Weights of a small GPT-style language model, trained from scratch on English Wikipedia: vocabulary 1024.
Each number is 50 + 15 x the weight over the matrix's rms, rounded and kept within 0 to 99. Layers, rows and columns count from 0.

# layer 4 attention output, 256x256, rms 0.0799, rows 0-213, columns 0-31
63 52 31 53 38 47 56 20 41 90 75 52 46 45 37 35 39 50 64 50 28 63 64 57 47 57 64 41 60 39 33 24
43 30 47 73 48 45 51 55 40 37 50 15 41 70 38 27 54 46 38 29 58 53 29 45 57 72 62 22 50 41 60 51
39 36 35 31 56 50 32 28 43 46 41 22 55 39 59 63 60 59 29 62 64 61 70 22 60 45 55 47 47 44 41 41
67 41 55 76 79 53 58 45 66 32 57 62 43 24 71 48 25 56 23 52 25 41 51 54 41 52 40 68 59 49 55 48
59 46 58 38 45 58 38 51 33 56 43 58 41 48 62 51 38 48 09 34 54 58 69 55 47 82 48 31 46 51 39 49
31 38 32 30 29 53 45 41 76 45 47 41 54 55 56 38 47 51 52 45 56 80 51 54 58 64 45 48 33 50 10 50
43 48 95 17 67 61 51 49 60 62 66 57 64 60 55 55 51 62 55 42 41 55 54 51 58 46 60 53 40 51 50 47
66 64 48 42 51 55 44 38 37 29 47 43 48 51 66 65 45 43 36 26 68 57 30 38 60 59 49 85 55 48 58 53
71 61 44 43 44 56 75 52 38 53 60 48 62 45 76 42 56 73 56 56 46 40 67 77 22 78 44 57 78 32 45 38
71 52 30 75 36 52 38 60 65 79 46 70 55 66 79 79 57 41 46 37 74 53 57 56 12 64 31 64 49 53 60 47
36 36 42 43 48 34 50 58 85 32 42 52 79 44 30 48 49 71 50 77 69 69 26 61 19 59 32 24 40 26 37 49
54 51 41 75 37 29 60 74 59 55 57 55 48 45 58 58 45 64 61 60 54 54 38 44 23 70 57 47 33 50 50 23
49 33 38 67 52 33 46 55 45 53 73 59 60 28 41 41 66 44 61 77 58 41 51 72 39 55 33 33 70 71 62 51
53 36 27 38 26 34 70 60 56 69 41 51 65 56 47 70 40 49 52 28 54 56 66 68 33 43 91 77 61 39 33 64
15 55 39 71 51 41 36 47 54 57 49 49 65 57 57 69 58 46 39 55 32 65 63 61 50 57 52 50 53 69 55 66
57 55 47 55 55 50 66 67 87 50 38 37 38 27 57 77 31 40 45 70 14 49 76 46 58 62 52 62 62 35 33 60
42 67 57 61 73 38 52 44 42 50 17 37 48 59 47 48 45 67 47 74 51 42 61 44 71 54 47 39 63 34 82 37
64 53 42 51 57 53 50 36 53 53 27 48 52 40 38 48 39 48 37 70 64 46 40 55 49 50 59 45 60 33 51 65
33 53 48 50 44 59 46 47 30 70 64 50 60 53 64 27 46 52 71 65 26 45 59 16 48 26 45 66 46 56 19 27
55 64 33 40 53 47 71 58 30 52 54 64 39 58 62 57 37 50 51 35 27 44 45 56 70 75 26 62 56 45 29 34
52 71 54 50 52 64 44 48 54 34 66 14 30 55 39 19 60 47 51 56 50 37 30 61 56 65 24 49 52 38 46 36
69 51 45 55 57 27 57 25 54 37 30 59 79 48 51 55 56 29 34 44 39 53 62 42 70 52 22 62 23 47 25 67
48 46 61 50 51 74 59 45 49 53 53 37 71 37 52 51 43 71 47 25 41 70 51 68 66 86 81 64 38 58 61 76
57 51 53 83 76 49 36 51 66 35 41 59 52 44 24 33 64 16 37 62 49 55 70 47 65 48 42 53 71 66 43 35
62 37 56 66 74 50 43 48 68 63 67 38 47 69 63 53 61 68 36 36 49 45 54 60 45 20 91 72 69 57 31 62
25 69 72 59 52 49 68 36 66 48 57 47 60 31 58 46 43 74 33 41 67 79 68 57 69 63 51 68 37 68 54 41
53 50 68 76 32 38 81 80 51 50 48 44 44 54 53 49 57 57 42 41 50 72 43 38 55 53 76 64 39 44 51 45
59 42 38 49 50 37 54 48 43 82 49 45 68 70 25 47 63 66 57 41 57 49 65 43 69 52 43 44 30 73 67 47
49 59 59 42 65 56 23 62 58 68 34 40 57 54 67 38 44 43 38 44 67 51 48 74 32 48 56 58 40 38 45 37
51 59 47 40 71 35 57 48 61 48 54 27 53 50 49 60 55 58 43 57 71 37 48 44 70 69 45 34 44 63 40 51
74 63 43 64 33 50 43 30 36 65 66 57 54 54 52 45 29 26 41 60 46 77 52 62 46 45 50 47 45 31 53 46
49 58 45 60 42 47 50 36 71 42 42 53 43 74 49 47 47 45 59 67 58 53 49 72 46 48 35 80 49 54 66 55
45 34 60 50 52 77 28 42 61 38 22 57 67 48 30 53 18 60 29 39 51 52 46 37 45 44 30 80 63 40 60 52
34 33 64 39 60 44 55 83 41 74 67 71 67 42 29 46 37 42 29 70 75 30 19 56 41 69 62 53 58 67 48 60
53 46 40 36 41 41 47 35 68 63 38 43 39 36 20 35 38 61 25 63 49 31 29 51 57 51 42 31 51 48 56 35
61 57 55 66 40 50 51 42 50 37 66 61 56 36 51 57 61 52 44 53 39 44 65 40 49 67 55 31 46 50 43 84
41 53 39 53 40 71 36 45 18 59 49 50 50 58 43 67 75 72 40 43 51 62 42 32 67 49 22 63 55 62 49 22
49 76 75 59 80 53 31 61 29 47 46 50 40 26 69 39 71 70 46 37 69 43 75 35 45 49 54 60 53 30 72 63
46 63 42 16 93 53 61 44 42 63 38 48 41 46 42 64 48 52 50 40 14 63 55 20 48 45 64 26 61 65 69 46
46 39 63 72 47 43 52 71 42 39 67 32 45 61 31 32 51 63 59 62 68 47 44 86 44 68 54 51 53 58 44 32
57 63 45 79 39 35 67 47 56 47 70 48 29 64 40 80 48 41 41 31 16 74 49 39 44 33 64 76 59 36 59 53
51 63 27 24 27 52 42 34 63 60 44 55 54 40 20 50 35 58 56 26 50 58 47 43 54 44 35 58 46 40 54 49
68 45 62 60 61 70 61 80 63 50 47 55 44 73 50 55 48 51 42 67 47 16 47 53 53 40 64 51 49 73 45 08
21 56 46 63 53 57 52 72 27 58 81 42 51 52 36 57 54 24 43 44 61 65 49 72 55 41 71 69 55 57 45 44
48 84 24 62 62 53 72 35 49 27 67 56 42 55 80 54 59 58 70 46 36 46 44 78 65 59 85 47 72 55 58 59
47 68 57 77 44 62 43 40 47 49 62 63 50 85 31 51 43 43 45 50 53 44 39 49 41 45 60 79 40 70 25 43
40 34 51 56 79 75 56 67 40 53 53 30 52 46 56 45 26 53 47 43 48 81 30 59 70 57 49 42 51 71 77 72
66 55 62 44 29 66 56 51 27 54 48 49 42 45 54 29 51 57 39 49 41 51 58 28 91 56 57 21 54 70 56 54
47 56 34 29 46 30 31 65 50 71 50 19 37 54 46 51 42 55 72 60 31 51 64 57 37 19 64 34 71 40 29 29
52 41 50 59 49 52 52 82 42 23 60 41 22 63 45 52 45 63 80 53 72 43 53 46 52 48 54 54 27 50 30 42
39 61 62 73 34 62 54 65 70 31 53 63 77 29 40 27 40 23 55 32 80 34 45 51 57 36 55 28 64 45 36 52
62 61 53 70 56 17 55 40 71 57 53 49 59 60 46 28 40 43 76 57 67 54 50 52 72 36 49 24 70 27 64 57
45 23 33 59 61 75 40 55 62 68 29 73 35 89 45 58 48 43 59 62 46 32 67 63 54 31 29 36 31 32 42 65
19 48 81 50 58 48 67 37 22 44 66 73 82 42 62 57 58 54 60 63 62 56 49 52 37 26 58 44 70 57 51 70
54 52 55 44 50 73 56 66 55 66 44 74 52 74 58 67 56 37 46 45 72 49 48 68 57 35 31 57 64 76 58 44
52 44 70 43 46 61 38 56 61 45 48 63 50 37 51 48 51 84 72 59 58 44 29 55 54 48 55 44 60 54 44 27
41 63 52 49 58 61 68 40 71 51 54 39 52 61 56 35 24 53 46 42 45 46 39 40 47 40 23 46 49 28 42 79
69 65 54 48 74 24 34 72 48 56 47 30 48 40 71 56 42 53 64 61 45 58 58 41 38 66 33 46 33 19 46 57
38 45 32 75 57 57 65 29 36 47 46 30 53 74 56 53 39 61 66 66 89 44 50 52 51 36 52 41 69 39 52 40
36 35 66 57 67 43 55 11 61 66 62 55 74 40 61 38 59 58 39 41 58 57 14 58 37 60 30 27 35 55 43 42
31 36 43 48 63 49 67 24 45 66 47 76 27 47 65 67 49 63 39 54 66 54 60 59 77 66 62 68 60 30 62 24
62 52 68 65 24 62 59 67 38 37 55 69 68 52 79 62 28 44 34 54 53 26 70 25 61 48 75 48 35 72 46 60
55 47 67 72 61 52 71 47 51 52 48 46 43 36 46 45 27 65 48 50 48 79 37 50 15 41 41 42 25 48 17 54
63 60 35 49 42 31 34 57 57 50 49 31 48 57 76 76 45 58 45 54 48 71 64 65 32 42 82 50 58 48 60 54
43 57 63 68 66 38 55 54 58 63 76 38 51 51 43 41 46 62 44 51 44 65 46 37 42 68 43 67 46 30 33 53
62 75 13 47 57 57 47 30 25 43 51 60 60 44 44 52 64 37 61 67 43 57 51 42 47 30 62 56 65 27 42 51
39 61 27 58 57 10 28 66 39 65 48 47 42 41 43 64 82 42 31 62 76 55 39 39 63 59 48 50 25 34 30 42
48 59 25 42 25 60 19 47 68 34 49 73 68 41 40 63 47 51 63 33 57 29 26 79 38 25 43 45 62 55 54 31
89 43 55 67 42 69 78 62 49 33 73 63 53 25 66 50 46 79 47 50 46 58 30 53 47 56 42 50 56 52 69 54
57 61 39 53 73 60 16 31 44 30 62 57 50 63 43 37 46 56 55 66 81 49 48 46 35 50 56 52 70 72 58 43
28 36 26 57 11 50 40 53 42 48 56 38 42 64 73 67 53 55 62 36 51 52 57 43 28 52 29 43 73 43 39 53
23 67 58 51 42 56 55 71 58 56 43 34 18 81 37 31 58 58 52 60 57 50 50 63 58 62 56 54 28 63 41 60
45 66 36 43 43 62 56 64 73 63 32 61 72 60 52 49 54 42 52 76 50 53 45 33 42 54 41 39 66 59 41 67
56 76 30 64 63 57 33 57 57 44 47 48 62 43 32 38 44 59 47 66 66 70 60 74 61 69 60 25 57 74 50 40
26 45 39 50 63 42 81 43 62 53 46 63 41 34 39 48 71 24 38 42 57 48 68 34 28 67 39 69 55 46 61 58
58 34 67 56 34 46 73 67 36 68 34 26 63 64 53 62 44 30 27 37 37 44 71 55 79 66 41 42 29 66 76 50
79 41 48 53 47 61 29 55 67 42 52 50 60 43 46 27 14 68 62 35 58 48 76 48 59 50 23 48 33 55 49 68
47 47 53 51 49 35 46 15 78 53 23 32 40 52 51 53 42 45 35 63 64 35 34 69 70 53 56 38 39 62 64 64
51 81 61 49 53 78 27 43 44 49 42 45 87 71 24 53 66 56 34 44 41 50 50 27 79 43 47 58 30 43 70 77
66 77 60 62 46 40 56 60 52 40 80 27 60 54 48 54 59 51 62 59 37 44 54 35 57 74 51 58 66 51 47 58
32 36 43 47 43 65 53 56 59 64 35 40 55 48 55 52 49 55 44 89 37 60 44 57 47 47 71 43 47 44 49 56
50 50 74 47 76 44 65 48 65 75 34 41 31 48 90 56 31 73 66 83 67 66 64 45 43 31 62 54 73 12 82 69
20 32 38 72 39 63 57 49 48 29 50 56 60 34 73 53 64 62 61 77 73 62 45 36 60 66 56 61 56 77 45 99
18 37 23 44 39 39 59 75 41 50 51 41 47 46 53 39 56 69 56 54 24 65 39 30 40 34 37 65 52 42 36 52
23 59 55 16 35 93 52 45 46 42 67 50 70 52 39 34 50 68 61 27 59 45 58 52 41 71 37 68 67 62 27 53
73 51 44 66 33 73 67 69 79 40 63 57 51 24 48 78 25 79 49 66 47 58 39 52 37 48 61 41 12 51 55 52
60 39 69 51 57 45 42 66 56 61 62 39 60 41 46 46 69 25 67 55 43 38 37 55 50 46 49 51 43 63 50 39
58 68 91 50 63 56 56 45 45 61 48 63 37 21 67 77 25 66 57 58 52 60 44 38 53 71 72 28 32 41 57 40
36 39 22 61 56 31 52 51 34 54 74 61 38 55 51 59 58 66 49 48 73 46 29 66 43 38 50 49 23 55 11 51
70 65 41 41 75 33 72 74 54 60 64 82 33 71 47 44 76 34 49 68 52 60 47 48 40 65 36 51 52 16 42 43
14 84 57 63 39 59 56 70 49 47 75 64 57 60 56 56 48 44 72 57 42 45 57 56 47 53 35 31 55 34 59 67
53 80 12 58 59 20 70 73 29 06 53 51 70 25 30 62 41 56 37 21 66 43 13 45 35 79 41 58 51 49 37 47
46 41 66 43 59 46 56 49 49 56 48 40 66 43 35 44 81 45 42 45 62 68 59 56 58 64 52 50 39 58 41 34
32 75 37 51 42 56 47 66 63 70 64 66 38 55 37 28 45 53 60 38 64 45 61 31 59 51 66 54 57 23 53 67
55 44 57 57 52 53 33 45 33 40 18 51 38 72 44 43 50 41 69 49 71 54 75 53 51 61 46 42 42 44 64 72
60 49 57 42 46 48 87 51 70 37 29 72 29 74 51 42 69 68 85 26 57 38 50 50 61 56 44 63 36 43 52 62
83 37 53 04 81 41 27 57 60 57 52 68 48 45 47 49 65 52 39 40 59 58 55 77 74 61 34 68 66 25 56 41
76 44 59 58 44 58 43 32 77 30 69 66 63 55 59 42 43 52 64 78 41 39 22 52 50 68 64 78 53 57 56 76
72 50 32 45 84 83 36 48 66 33 47 41 68 53 64 75 49 61 27 72 35 48 56 51 43 34 27 55 72 35 66 26
68 80 50 37 20 28 52 59 55 52 50 60 70 45 32 52 45 73 53 62 57 68 64 50 54 54 38 35 45 40 74 52
45 56 79 59 60 51 39 56 60 48 55 40 47 48 48 56 57 37 80 63 47 61 35 37 53 34 67 46 50 62 59 49
20 62 38 60 41 56 65 50 56 63 74 40 44 48 52 48 45 71 49 45 64 57 52 38 56 50 62 60 63 56 40 41
32 46 52 52 54 34 68 33 09 73 59 60 62 53 76 41 45 49 66 77 42 58 52 49 53 51 49 86 30 34 46 43
56 47 67 51 21 80 54 41 56 52 87 47 55 40 23 50 44 42 63 63 49 46 42 55 60 53 63 51 50 61 76 59
70 82 23 48 40 36 40 50 49 49 48 47 57 48 77 59 58 22 68 59 70 36 61 44 52 45 66 52 42 59 51 40
56 47 47 47 72 47 36 47 46 41 47 79 47 78 62 55 53 65 37 39 16 52 70 40 40 37 43 47 41 35 67 61
52 49 25 40 36 77 56 56 21 51 61 56 29 60 58 34 58 39 36 64 48 35 67 48 35 57 51 56 46 37 63 38
32 32 63 51 55 32 33 50 38 48 46 39 69 45 72 35 44 44 56 55 34 44 53 80 54 66 58 69 56 54 58 26
54 41 72 29 36 34 94 61 60 45 34 10 29 34 29 44 57 58 47 62 60 29 74 62 36 46 41 47 23 41 40 43
50 34 71 62 38 45 33 41 77 68 32 42 65 61 53 33 49 60 58 33 26 54 42 38 37 45 52 83 50 44 68 58
42 22 79 43 34 49 50 50 69 73 57 65 50 85 47 55 48 88 35 63 64 57 72 53 52 37 42 49 34 69 32 19
52 48 62 48 53 47 67 48 35 41 36 40 49 64 49 42 70 72 47 67 32 64 66 65 42 91 37 37 33 25 49 54
39 67 59 48 45 39 40 41 62 34 32 71 12 70 51 39 41 53 45 67 31 60 42 49 31 51 11 41 72 63 52 46
63 42 56 43 52 50 71 39 61 12 51 50 50 43 47 57 77 73 45 51 45 29 52 84 55 34 62 39 69 67 47 38
56 55 60 53 36 39 43 52 58 51 62 47 52 46 59 77 42 38 64 68 64 32 53 64 43 51 44 45 58 33 73 41
63 44 55 56 53 32 60 52 36 31 61 35 57 42 79 36 67 66 45 34 31 46 60 55 28 49 36 60 29 62 53 51
49 40 53 55 35 62 74 53 27 69 55 62 41 60 22 54 35 46 65 53 27 21 37 48 51 83 65 42 47 39 69 63
33 39 46 48 52 67 65 35 51 47 21 54 37 60 40 48 53 54 65 42 62 23 74 31 60 42 59 34 45 57 78 51
45 58 48 43 38 64 75 61 31 13 43 43 42 59 52 57 50 63 55 59 40 46 68 49 43 64 51 53 28 48 68 63
41 46 62 56 81 35 65 66 53 70 58 33 40 55 38 36 38 70 47 72 71 65 62 63 59 56 48 54 39 47 41 44
57 39 53 46 37 45 60 57 50 48 72 68 44 51 69 53 53 24 34 37 55 54 32 45 43 63 34 51 50 55 55 55
39 45 75 59 71 43 58 47 42 57 44 46 37 70 37 44 47 31 70 35 66 52 39 66 36 43 43 51 78 59 40 42
52 66 28 69 60 45 63 67 51 58 56 47 62 51 23 52 66 52 42 45 38 38 30 31 44 43 57 57 48 51 32 38
63 61 44 42 74 41 51 45 47 45 44 47 56 38 34 30 52 59 54 44 64 53 46 37 38 81 57 40 40 29 41 82
60 37 47 43 54 54 75 51 41 62 62 61 68 67 58 52 57 52 63 47 64 46 70 50 46 59 55 17 56 65 40 57
53 45 43 40 58 66 53 54 66 54 47 45 75 47 50 45 59 35 65 54 28 59 49 50 58 99 69 40 36 65 56 43
44 45 55 65 47 67 48 40 36 40 56 63 55 38 67 41 57 31 44 77 53 74 33 50 58 22 57 25 52 67 38 60
63 46 51 65 99 34 83 68 37 53 39 50 67 76 55 64 46 42 55 40 51 37 67 39 45 53 25 59 46 53 62 42
53 52 66 36 42 52 36 51 70 68 42 51 57 59 53 43 40 50 48 48 54 64 59 21 49 42 65 33 42 53 61 32
46 38 52 42 52 37 53 44 43 36 41 73 39 54 62 63 45 59 49 48 47 73 45 78 51 25 48 46 29 60 45 50
54 75 62 30 57 63 65 65 77 61 63 68 61 33 40 52 45 63 59 65 61 28 43 48 29 49 28 72 44 46 48 43
61 38 27 47 44 51 36 63 70 50 52 73 54 48 51 36 33 74 60 45 56 49 54 52 62 32 65 30 19 50 46 48
30 53 50 65 46 31 57 53 55 55 55 61 32 65 46 75 34 75 28 52 38 38 57 63 58 45 42 69 39 40 37 67
24 59 45 46 47 31 42 41 58 71 70 58 37 27 57 67 55 31 63 54 51 56 47 43 39 58 55 54 67 29 69 54
40 52 58 55 56 42 52 49 54 33 46 40 42 52 73 39 61 43 43 40 37 48 44 37 53 55 36 52 66 58 68 56
37 50 48 96 66 38 68 78 66 40 64 68 55 48 48 46 51 35 26 33 51 53 56 41 77 52 32 44 65 59 31 65
42 54 39 52 43 50 66 33 51 44 46 56 52 45 30 58 61 62 41 61 41 24 37 56 53 36 55 49 48 53 48 59
30 66 54 52 96 50 46 41 56 38 35 41 46 28 47 43 64 46 66 43 50 48 49 65 29 49 49 57 54 55 30 56
49 52 49 73 53 38 48 53 19 79 68 50 58 38 67 80 47 61 86 62 62 46 23 63 32 62 55 72 45 70 58 55
37 50 70 40 57 44 32 53 74 65 53 62 47 44 71 50 72 56 29 36 56 51 50 49 39 56 57 40 66 24 53 82
49 60 46 35 61 40 38 50 38 61 50 70 58 35 66 69 51 38 23 34 53 51 35 48 32 44 34 26 79 53 62 65
65 46 45 87 50 40 51 61 49 44 54 38 51 65 38 43 43 47 36 41 41 30 82 19 45 64 70 52 82 30 59 51
56 69 62 52 40 54 68 54 51 38 67 34 36 28 57 30 48 43 29 37 49 46 33 34 56 40 61 52 34 43 51 23
85 44 27 51 54 58 51 62 30 58 45 41 54 61 42 42 43 33 32 79 43 48 55 39 28 48 27 51 55 74 65 73
57 41 65 50 33 51 45 67 51 64 53 54 50 36 61 44 66 35 71 55 56 57 49 51 39 39 63 72 57 54 36 61
71 75 54 57 51 29 72 37 24 42 71 55 70 62 53 46 62 38 50 54 49 64 47 44 43 62 54 60 51 50 62 48
61 47 51 50 36 42 39 29 42 65 63 38 61 48 53 54 50 70 37 54 32 43 82 40 40 67 46 55 64 53 54 43
58 55 67 57 34 42 68 58 54 41 45 60 60 66 48 69 38 38 43 35 54 47 55 58 34 49 60 46 57 54 64 31
48 62 35 60 60 51 57 52 46 29 43 68 75 34 46 70 63 41 37 53 47 57 39 55 37 41 62 85 53 70 35 59
19 47 59 71 61 49 88 60 29 45 57 70 58 53 24 36 44 47 32 30 59 40 56 42 48 64 58 52 36 59 47 66
45 51 39 59 47 33 62 49 35 55 38 46 43 25 80 55 48 35 65 40 56 64 35 30 38 57 59 60 71 57 46 54
52 71 76 55 34 40 69 43 33 28 80 57 86 53 51 60 48 35 52 36 06 48 49 44 58 49 60 46 63 37 26 21
83 50 59 80 41 34 60 56 26 60 51 49 33 49 47 50 48 48 46 47 46 59 48 54 50 55 33 33 66 43 55 37
55 39 36 42 68 72 51 75 67 56 40 58 74 38 52 73 57 76 49 43 30 61 48 43 63 59 47 59 52 57 23 66
32 51 54 53 31 63 38 51 55 39 54 31 66 41 71 51 67 55 48 64 40 52 51 34 61 37 16 51 52 37 52 55
52 40 42 35 51 44 61 40 60 59 72 46 67 36 41 30 58 53 49 62 38 59 39 43 23 37 39 43 50 66 45 57
29 52 35 47 54 39 34 27 41 56 26 58 49 47 46 51 56 22 51 60 63 57 38 70 32 78 58 67 75 49 83 37
62 64 22 61 70 48 49 29 46 27 72 43 63 62 60 45 56 61 44 54 36 32 78 30 66 56 48 39 50 67 61 59
21 42 48 50 63 50 42 68 31 51 80 63 52 24 29 46 57 59 52 73 65 83 78 33 28 43 34 27 49 41 55 12
61 45 47 39 79 50 28 38 21 60 42 48 51 46 66 43 28 49 66 63 61 67 80 54 50 59 53 67 49 77 72 41
59 51 52 43 70 51 54 74 61 56 58 26 37 25 58 58 52 42 58 75 37 40 57 82 38 41 35 62 60 70 43 50
53 61 42 42 60 77 66 38 54 49 60 30 50 46 46 34 50 65 46 45 65 57 61 32 45 63 68 55 50 53 42 56
55 73 67 45 24 42 61 67 48 42 84 54 67 63 76 31 51 28 38 33 70 55 50 48 57 45 69 49 71 43 38 46
42 57 53 53 38 23 37 31 64 57 43 75 27 56 48 59 37 59 39 49 50 40 64 62 59 53 38 53 53 36 63 38
47 57 44 72 24 47 33 47 47 48 45 14 53 38 38 54 65 50 40 62 68 76 56 36 39 63 52 56 43 90 52 51
44 38 48 55 25 53 64 44 50 37 52 37 53 69 73 36 38 60 70 54 22 64 55 76 56 45 54 47 49 45 55 46
60 33 55 50 56 35 51 37 33 59 72 55 59 53 56 67 50 29 36 65 34 29 64 58 64 56 52 65 51 50 32 37
64 44 72 44 45 59 52 29 68 58 47 48 65 33 63 42 41 40 56 30 73 64 48 65 49 61 64 65 75 53 37 43
28 57 48 39 44 50 50 56 50 48 50 75 68 44 46 39 35 36 65 50 55 50 54 62 40 50 44 49 53 25 30 38
40 56 49 71 50 31 68 62 55 71 51 41 52 65 50 49 70 31 31 65 41 45 26 65 46 68 68 64 25 74 63 53
53 50 35 58 63 44 50 49 46 39 53 79 50 41 46 40 65 46 66 39 19 20 74 62 46 63 63 36 33 47 36 55
36 56 51 41 63 31 40 45 58 50 77 40 53 61 73 40 34 50 69 49 53 51 58 71 59 37 56 54 46 52 66 36
41 33 63 80 66 34 74 78 42 27 57 48 25 70 55 54 50 57 51 48 28 46 23 29 50 58 62 54 35 47 47 51
63 53 67 58 35 49 50 50 82 84 27 46 58 32 49 27 39 31 34 56 27 61 57 38 63 53 69 44 38 56 75 32
50 57 45 58 28 92 42 54 59 34 54 71 74 33 87 36 83 72 26 37 47 47 31 51 59 62 55 62 32 59 50 56
44 60 94 23 38 39 50 49 73 06 66 46 63 50 36 55 48 61 43 64 55 52 39 65 60 51 69 61 27 80 60 59
45 82 38 51 43 52 81 40 45 04 39 92 48 47 75 70 33 51 57 73 42 62 52 52 52 49 46 83 72 57 75 62
35 63 53 72 36 27 67 42 39 27 46 42 76 24 59 47 54 63 52 62 56 67 57 42 54 70 45 51 31 30 61 30
51 51 65 54 63 49 58 46 51 51 47 38 41 61 45 37 56 47 46 33 45 47 67 74 51 58 33 60 70 56 38 76
46 87 62 49 55 30 58 54 37 55 38 68 46 55 57 58 40 40 46 36 38 42 36 51 34 70 60 52 55 48 40 39
58 76 27 44 42 46 38 43 56 50 55 58 29 64 34 37 50 61 62 43 71 45 42 40 49 34 56 58 67 42 40 30
56 62 43 57 65 56 78 63 66 48 31 39 57 41 51 28 39 48 47 46 54 32 30 36 58 66 54 37 61 50 25 84
55 35 36 70 71 60 32 66 39 54 32 56 46 64 60 58 42 48 46 10 61 64 39 46 54 63 23 67 54 56 62 62
47 51 39 50 30 36 42 40 34 68 72 47 47 32 48 32 40 51 30 60 79 41 68 56 32 54 60 51 47 42 52 31
53 58 76 72 29 62 44 32 61 12 43 48 45 40 51 46 58 58 60 45 67 39 38 34 41 40 36 46 59 43 53 35
54 53 39 47 51 34 32 24 25 42 44 27 50 36 40 31 49 44 59 58 43 45 23 48 45 62 43 44 37 61 52 75
32 31 30 48 73 69 54 66 23 44 64 34 50 47 47 27 40 52 26 59 59 55 62 44 69 69 35 56 29 43 48 34
31 20 61 52 38 34 54 53 50 54 69 56 31 61 69 86 42 60 34 33 53 47 62 57 35 51 35 72 50 57 65 48
21 48 59 78 37 41 50 47 41 51 39 51 49 49 44 27 65 43 59 32 34 33 39 54 41 44 60 31 52 61 36 68
54 51 45 53 54 39 53 68 26 56 42 48 40 41 40 31 42 77 52 53 47 55 71 69 67 49 61 35 89 46 56 48
70 57 47 38 52 76 75 58 44 33 60 30 44 26 57 58 83 26 54 33 51 22 66 67 65 45 55 53 36 45 69 52
68 49 61 53 56 77 46 70 44 24 49 65 23 14 23 62 63 26 43 44 61 58 64 47 58 48 32 54 42 60 23 56
75 22 29 62 68 58 48 62 64 74 38 51 39 27 25 87 66 95 32 75 68 25 73 54 39 57 27 52 40 65 74 40
59 70 76 56 38 46 54 55 49 44 07 62 65 52 39 77 50 50 52 73 42 39 35 60 49 56 52 40 50 39 32 38
34 81 43 42 47 54 58 52 75 70 48 58 44 49 73 59 79 69 49 58 71 58 40 57 34 65 49 41 55 39 62 41
38 49 59 68 38 55 91 29 48 54 35 62 44 56 55 64 58 82 44 47 72 38 61 41 24 36 53 48 51 75 62 65
62 65 49 47 58 66 60 50 53 57 41 38 25 49 32 43 41 70 34 39 57 33 47 49 61 60 50 48 39 51 36 61
37 50 52 56 42 65 49 45 48 57 57 67 41 34 56 66 47 10 58 56 67 35 55 17 49 46 68 60 49 78 40 49
59 52 59 38 38 70 70 63 67 39 41 23 57 40 47 50 58 59 53 27 53 54 83 50 40 79 50 53 47 28 43 37
49 60 52 49 06 48 47 69 63 54 50 48 39 66 57 48 58 67 56 47 58 27 46 54 46 78 50 80 51 60 64 69
49 29 28 23 47 83 68 40 64 61 53 60 56 39 33 53 68 49 74 68 46 43 59 30 44 63 50 52 58 46 44 40
54 52 36 52 36 41 34 55 47 55 56 40 45 32 63 57 35 56 35 67 50 46 47 50 47 40 41 51 33 40 56 77
43 76 21 63 43 10 68 64 63 37 54 67 45 49 79 37 48 57 43 26 64 48 33 61 61 58 46 22 39 47 52 59
55 52 35 45 57 61 41 60 59 37 58 45 48 71 57 52 15 53 61 53 82 25 43 78 48 21 46 61 68 50 69 57
43 39 61 21 56 38 30 52 51 11 35 73 57 22 37 21 51 68 19 60 34 19 58 58 58 45 38 51 55 56 44 66
66 39 43 25 41 62 49 66 58 55 69 50 40 62 42 60 32 39 59 67 74 54 39 62 56 49 70 69 76 50 55 50
45 39 51 84 57 54 32 36 39 55 52 61 37 45 43 65 61 57 50 47 49 27 46 58 37 68 44 74 44 48 54 55
27 36 40 23 55 24 45 53 47 78 52 51 70 52 81 43 28 36 33 55 46 42 30 57 48 52 54 38 36 47 50 33
52 49 50 62 44 77 41 52 47 60 43 56 57 46 74 27 56 18 53 31 34 38 57 65 65 41 53 45 35 62 40 62
39 81 26 77 74 80 35 30 49 67 41 59 41 44 49 62 41 80 40 41 66 31 61 31 67 30 47 52 65 73 46 62
56 64 45 39 56 49 25 60 24 74 66 40 54 58 41 54 38 41 60 30 47 55 41 22 60 47 32 50 52 50 27 49
40 43 54 50 39 63 54 49 50 48 65 51 49 29 63 35 84 34 43 56 60 41 66 53 71 40 84 25 38 57 51 61
46 48 52 53 53 50 36 42 37 69 47 47 53 69 41 47 61 41 53 68 77 58 82 56 61 56 20 45 68 34 45 50
48 28 35 44 61 66 46 65 62 53 38 54 47 65 60 38 89 68 67 36 46 68 33 48 63 39 63 51 57 26 48 69